{"num_hidden_layers": 8, "hidden_size": 64, "num_attention_heads": 2, "num_key_value_heads": 2, "head_dim": 32, "intermediate_size": 256, "vocab_size": 2048, "hidden_act": "tanh_gelu", "norm": "layernorm", "norm_place": "pre", "norm_eps": 1e-06, "positions": "learned", "qk_norm": false, "attn_scale": 0.177, "bias": "all", "tie_word_embeddings": true, "parallel_block": false, "init": "trunc", "init_std_qkv": 0.0575, "init_std_o": 0.0, "init_std_up": 0.0575, "init_std_down": 0.0, "optimizer": "muon", "learning_rate": 0.0128, "lr_mult_o": 4.0, "beta1": 0.95, "lr_head": 0.00594, "max_grad_norm": 1.0, "warmup_steps": 200, "schedule": "wsd", "decay_fraction": 1.0, "decay_shape": "sqrt", "final_lr_fraction": 0.0, "batch_tokens": 8192, "max_seq_len": 128, "doc_mask": true, "train_tokens": 81220000, "max_steps": 9915, "dataset": "wikipedia_en"}
Each number is 500 + 25 x the weight over its row's rms, rounded and kept within 0 to 999. Layers, rows and columns count from 0. Numbers have three digits each. The size before them is the row's rms in percent of the matrix's.

# o: layer 5 attention output (transposed), 64x64, rms 0.384, rows 28-42, columns 0-63
# v: layer 5 attention value, 64x64, rms 0.127, rows 29-42, columns 0-63
# q: layer 5 attention query, 64x64, rms 0.18, rows 32-63, columns 0-63
# k: layer 5 attention key, 64x64, rms 0.184, rows 32-63, columns 0-63
o28 082:502516499552509497547479521489497496515499491502540490503520529522484517501504441533502473495496480443467525513548445456505503492507518514476497498492450499537479540510495512507470519506454478
v29 075:478446442490523490498524492503502529496530477514499510490497544541488507521496522512480501506534492506542491525516436517466574516455502484481509489484472498466538512501511502481503498484487468
o29 094:512503526481464469528455469510512475497516528511483505492490515478502493472537470505497495480519496530490482485523534499484513507531498455544576481502510497502472471524508465541525522532456464
v30 100:502471487459495542479515459519495511551515481473501477493485498493542457520460520537518478506507468503523526489515487496497492505478497489511445482488462505509494471485564466529493553511485474
o30 098:546510484446475500471494535485498512489475502528489550494532476512471500468552484455505514457504531502495504497506514490506494467549476502484527474515486505480459520529506492508466502550518539
v31 090:448514487485494520490556483502476519531447498520474489496506519484456506484517467514530525484505517473523513520441478485470507514473500511501482469517519518439502511517462515499511500559511519
o31 093:524487559505499528473463489499489504484496499485486525504507487496521469529499475488530481478490563545494455497550510511551511508474479494485499559485525497506472482473486508470495543465474491
q32 095:471492488524534479523498529495461522538530505491498463495535477457487531482528535518527491502498529472448508494497464491487518509490498541479468455497522499472483555493495497476506532550470488
k32 097:483511466556516537491525490506492524518505538503532517493503534437503492505479511489537506484546475513481477504494453517471487490516484494482471451486466463492515511504486510517566489491536516
q33 099:498526502460483515516496474542494517498500502508523528488527489473538473522506496529508518533474511529491507473481545494484548539466435514447487529460511521488516478485479497532505459521487478
k33 101:524499523441492487476511504548479534479538490518486509484445509462511518519488465518523479468460491501494517508530520513522503512521490460490503483468466536468531536470465486529473524523485492
q34 103:508492486498494497477489479503476501481516469431498485521484513539547473533555493504489503497517546520473507507488506514498506490503509506532494542457539516523459486494512530434478529460521507
k34 111:546514512462462525486468480481527449522481495506462518496501531505546497544525502529546519494506507514453522479516515465491486478506465505500535489481505528518455505471504530478457498477504517
q35 097:514529491481558496554481546549532472495474519535548494510534469521493485478514485485521489482502490474521500457505514506491493474471481468482522489497512484519467458532500520460464500486507475
k35 099:501495512505486482462457505537509516475521438553493493477546513498505496504466481500496518472498523472458474494485487497462529526523529470534517534520501488474528495492524458506532547499532490
q36 098:438471506491491538499461473437503532484505513486465496515501498534449517547494539480493537463479533479477517492478494493525510527539489504535506495515474502517485474510539499480471508512501497
k36 098:482537488512503510503490513470496504486525536505513515498524507532472479557515514517483537482488540533505484526432471503475484481491476531530508466479495512566484452478474499481510521472480518
q37 090:522488486472521476509524521530522503489508473491494514491513482510463486439464513528494465473497530519478543529573477516504534492498531553478497485497468461539488484515492492493539526490498502
k37 092:495471495482502512474487508513490494528459512465495504474494514507468497502486504488522499458528529477495459514511526504512557524534520570470507466506525467471475495499567502519546502502500464
q38 105:508534537522508493492469473547511542541489515484498447478464519506509513470513517516523504512525490533488508492472495521499457470491440499504523510448535505474485493473485477518544478520531518
k38 113:522483502497483472495513479500497550486505501525456475502487552502520504492530524496499495537544466560485475457529520523510519509518511471498521492514460514473523471495471519530477506520509433
q39 091:477532487481494460541554456535535496522499495453487499502523480488545497486481507513517440477514506490480527504514534493514447500524525504510535491507437505477498491526500507507458515504504507
k39 097:497522472503515480490507494527531458497496510486473502486522491477525489474493468521532486526495558484507535465507542560474488436531534551505529483489501481490515508491513508466510486467470480
q40 099:550539484539478498474492512522511513487513477474518527556485483535528530474515511458510489524509509493496500488485493518535498503513477527475476553501482492507480451489491458497519483500434461
k40 104:499543513469439501500474507496550490510504474501480481504490496497490459486536483500517476475472487529491482471534509494537522512539465490482519475549518506546477514493517463486553518496526463
q41 094:458503495495491532476478498498514515556504485479529504469502508496469475487475529495489500500465518494499430515517529522564500502521523484473504517501551504465546514464520510492456481493505462
k41 089:481489498511450473488545505499439493529521504508524497480545504477491518519476508514481539502473539533448542499519519476519478489501527547497450493505535515496519481476477485473471486512518481
q42 092:516462498479529500521560476532495527509523522465510477522523521460489500515525433508478494496513496494495503460502487553492512468496583477518518483498517474516481499517484488513488485506515466
k42 087:530491484521527507478530503466532462482494524493501476472504515544532535462505504499448500512520530429479555514494523501485518495466511501516491438507487519509513486491517481470501478528526513
q43 093:533516478505478524506500466546526498533473490514469472483541490489503511513480499502502515496548523434478489480519538554528498492466452516481486471527481474485482537504471510486504538494474514
k43 110:464506494508530478478485495537466471530510462491514516497499488467543534476512513503522534505505542486504464493489519534526494532456483500497499445526460481518529523488473544514532507514521452
q44 089:491485497550516511457457509471504526509473524474506463486535462490526517522515474530489455490486493508505451538449514495480519464521463467509498524535510506512489517507460510544488515476513519
k44 088:508536439509475493492506481492497510507499486521488509480472442530536512510516489477481529570490527510500479485507478487498517481514495488481484574491474471516516503494473555501509453504527518
q45 083:508451504501513521529479521503502481514507461483526520504520517444522521458477449544542503505499528480470544498492509478470480534488500510542504520529521489492489472463467480474489512501464466
k45 091:496488523462513474511542554459496429543525521513536508465446534503503484470450480495530498485546474501497505478476508530503506510500488463525504487521498491512509516499490507470511498482500475
q46 100:505523533518495518558471475526525527485509473479511538502443481467504494507513519513506497535491453504507477524525490466466523493481485496480512541501535461478471464535477475489518499490447493
k46 108:485478535478461520472491524518500524493492506527484515510477499526490506531553483506517474498534497493508471481502486483490499514529480460540512478474560473504531543546484469475486504522492433
q47 105:478488514522526523513515460473527500490529509537468463505518492537482469478472513481507463443485475509476513491468486526516480493530514491556468495504511510545531505515496525517446492489469537
k47 100:518487481565525502460509507471483494470526505528504471492451445497536487527511525529514512534488504506505482511477509519468502491485523553489475512501498517513492459480513489456481477442505531
q48 100:513530492487474516500481501530472492557518467555470491473487540507491519473512504500483523492503513542513477518456488497492498502553481499477471533525471546475485522530491472473472515497456532
k48 101:520525489519535512548499477491463504452496482480521508551492537503473482519504491512534524494462508521492514466504471489476487554543497475476511487557472476482526506528513486469463511506497465
q49 086:476472492550482545503458498502449518547474531483503487522504506498471483518453481511508486494473495516550493500449506515539507508475465493481500500535520465513508481507509517498554517542492480
k49 091:501485525506458542472520523534445462531506536494483499509534436538522487525480533496476521495504474553502515515514476505497505511485490499467492512470463458503510497480496459495518492524524473
q50 098:486482457453468507546477515531557449487489494495502468496508502479502476524481513495543484494538519503527523475503476517492510453506508530526539542495514479478516534492480490479507454529507480
k50 098:499521500485529473492477484479511493487485510523522474488490526497546495477481544510492502436538566524534488468518532490507500490505544485478487487488471483506505552489496447493464532527482496
q51 102:495478484480514484530506529518458502570519458508487538534488475490484539491520529488486550542471490486499522495491506511543481490459494460506533513506466500470463512482466509526501526493500473
k51 104:507462484489508465517515522522493486537465480508517489519555547454491489497532463476497550503471493511458476470506511514475526527484486456480513497478495500527535504533482474549528512486510475
q52 090:491511528532457542480476482499476524471487537487463454499469490537479527520566540524523471516503509460527481523478484500517514509514496499514522485491454491485531531529483539472503490501506491
k52 091:474546450535490453503485493497536517506491504495481531532505474560524498506528535512528493498497500552489488507499465501468499486506483490479494506509529486507483454557472486506510462510450525
q53 094:488496490516487538487476514465495493512500544516452481483521516525480511518552508472461450508447493499508476468501537488509449537479514492509500562520503499509477490477526536534517491482487490
k53 097:507523455535456480463495518495505496503533508490488458524521529504485498533493488483482477547455507526529515476530505504485480559445485495482541535500523486529498492484478493477534527497478530
q54 103:532546450524513511502518506495495484497509496467539473492451534484537522513522559502512476521484551499488477495494501538506499477475475482453501523472509456498502482450512478509504532501499533
k54 098:519535497485482501516566489495519495452475497515479470508510544472554534466503487464522510504525471505501470462517473496536509516493455489504532511496541508484511517458536474519508479528479497
q55 095:498502510459490506527480483510511459519555474488476473540510516530529475504500457521507487504488556464499502492502466492518495486529507515432514500540509457528465491529499523485500462476521516
k55 085:536541526514515464491452530486502464483502467524459520519554522495522475489511488501500489523510554476520533470495440495527494467520473498478493453484530497489503508506501486522473498509540510
q56 084:504536484538510532475534481466501505467522487521503474524515466494506495473498514482464479498483486519532484441543495495526551509521488502504482547507479529430483516518487495471533519532513504
k56 086:537479501530478467495497481522472501445519499497495500498465528514507473493541459494483473465491517511507464502519542487495492521506513508468451540548470474515523469530505513488541555513506513
q57 104:473548508510455532517526516507519509528475488515521489480465472501525513535499521537538518434446518514515465490475527501502466530529490493491492503492508523496449503473485533511529462504493497
k57 097:496544527517471502503509491545473499505498509563506510476510480500491521488486495527516473539506547552483537482502498543445488542476471484471490491494495504525489532467506501509458501481467464
q58 103:487529518522536444538531521517501495516490485444523456509487528519493493503460477475465508489525520435503482469515507518473497494519512490491485567501498484518517503530490446481505501510505505
k58 106:517492506484484497481494484500563465478488519493485497526459492458476512479487500540451543508555495511462513514476504501534477475502479502531538508547485485478488550470489490486531496528503470
q59 093:489499499508454535496513501551501506526458498525519504500467542520506500507469565522536524507473462511492523502490492495460483486470505479512493544511507437482492508494484477452457483477505509
k59 086:547498534520511506495483492505490479508513507475527537490468503491522518525477502498519502518506468541472466478481540463494568475504521468493544509465532495498490529503496466459443495495474468
q60 099:481517507501526522488516487479471484496498465546509524514483496495483481502439515487490472492560520467480489545474516510505521545510544508487520533439489513486491483457469476481514526494492539
k60 092:453494532529475483540494534465498511492468497517501544483459487459499457490540494444506550521546515484473511484522497497521501502487530507461528505461481489518500499492475481496502532472492525
q61 095:470543464533498495499473507538519472508508422524526461471552479481532545493518495501482508532486480496558495449490469487471510495473497516480510532493517484507522502498509498494508498483502488
k61 095:525501471486503530508493515528546442496489473537529469440534506481531531488497491523506490492469471526480458518494491497531446508497547468463527522501507464477510501499504500498490540497501491
q62 092:498511485491492482491479515504471520484496542480523503482490455544517497516518480517478491464502545531453545530540506497512474488511472474531502473492500455455503527539522562508501487524488522
k62 096:494518489502538520487507466525484485548492541452433515479500472486539461500491509556492493475525506492493497490477525519497507535525484505515477528495550493488479494476503518515486455530483543
q63 081:502507460501480483522530513511519506490531525475477478533522520461441501490505480495502572509493510530477494491491477506511490472449511493528516498501522533505527457549529445502512462483491511
k63 089:517459493480530518476486510523532501476521558502523445489510499498487491517525471478487507473501484524486523468495513463502490473546490471529527473535507473497486471530529502555461490538503465
v32 106:550468509462512493504493484528545496499460523503506485563478491517518520484484514534473510493515489485490497565475475510480470529491513507471488512478501505461497503462476493463491549541525470
o32 091:461479494554491514545526470445508510550505489517508449455496512500534497517494524483519503542488476495511498515525514502509493501510458530507487513490453498506462507523470471487496512451504542
v33 101:487476473513476510483479519476506495449481481518511505507532540541517432508498527503495525529502520492507495484536485568483479500507514524476463484525478498488550534524516525486500490471481456
o33 100:470508507516562493458491460516490507551478538502512533484471494458502508476521486507520464522542487528507478517484529520503501499471466527529477520488480501479502492453480498473522481478538545
v34 095:486462490510486563536509531481519559486509524527504513490499543506533491538523465462486455474492522492522519477527493516502475479490496524452457494497462514492483520492503518477519530521498529
o34 094:472501521517531497481503467473483485531464482492515538452463485509495530496470499517495498499483549493467499517493540478561499557573491508499491513515505481468483466470530513509498499482503502
v35 100:504475485506465461557514502468547498550506525500512481519509530534493493541488451525496517500547470494501492486515496515512492467477497532483504504503472498459474514516544503489471564490509476
o35 106:450545451524510515457511462518474506500495495512518473463458463525544523503490547479493485471503492479515520513492493544501472524518508500510478485494497496491506515464505516465493539524535552
v36 099:512522561490484501550516527497511468490504511472500481504496503489458493457483449462506498525482512546532474504519487510528518492480472487493461458502538529526479499521446508513490485504464468
o36 104:523510503482519464516519539517542462466520514478511470488535454508521524550514454497461510507463539478500527528487475496466494521456548499488473494461505476514529498511507516514489467498506502
v37 105:486472487519517496476504515519537523535495454495487532506533504531487530513473515470463465448494551474515513513516518474499545496476543485455538493503491471506520503503488464513476462493476534
o37 105:550541539496464519517516488485481452526494472501481484517489580477512515484528489496543509492455508528488487472498512502533494502509459467509468522502522489480510509497475499483522532506467458
v38 097:510484553497524469495501458488494517478476474530474545480534505487519518507474521419501502480542458516456524509503470527490485489526537480476489525498471537520526522512497509497493495476482510
o38 098:491441524504502514542485553480482482498510513461500501514533509512487513513509509491518521540513515507530484494503472480516500519451427539480460469543513462479519512496475504497539484497508470
v39 105:520455478469483475519511474533506528530522453508536501505510507488518541496505479542534486446530526512488536503469460532509476487474461504523474467474493478495517481514491516543505478501464483
o39 103:481529510565468494464459486487487495508508499448483501509480510484524491545483485484455483517498519482527465511453513511486482533512513516467521535528525546536512508505518523467473477476521522
v40 109:503519512510503517507508464505500502490482482470486470499552489442494480525482483483527477478509445458546485558537486515505528496543495498527458514511469534460499490497535520520522495484517519
o40 088:504481503489505483489499510492482488517554523495528480431484496491513523485490500551506530511509517502495530436491521499483490480444536478459528487505512473545509519481520498527531461518525467
v41 113:478484499442481512502469459511489508526498479484504485517488519509506532461538489522469505492510478542535500480485493502494455479496498483444472497537496535507506494528562460527487529489471540
o41 103:530535487530489543442464519459501515478498531489487473488489513515520467490465509516516449494491557483523430493520493508526502521526491473504494520461492516486509521508489523499518525489476533
v42 115:492485513479499488508506463529508499475526492508500443543491504502500516517528512506511522497490507494527515484518527474502493491537463551474486479491535518468511535459548516460512463478426525
o42 108:496542528528518509490499506467466513492467468491540498456506543472522468494478492506476440523534510493463465504502504508551527501506545508510461538484489475508537454513482529494487502503508504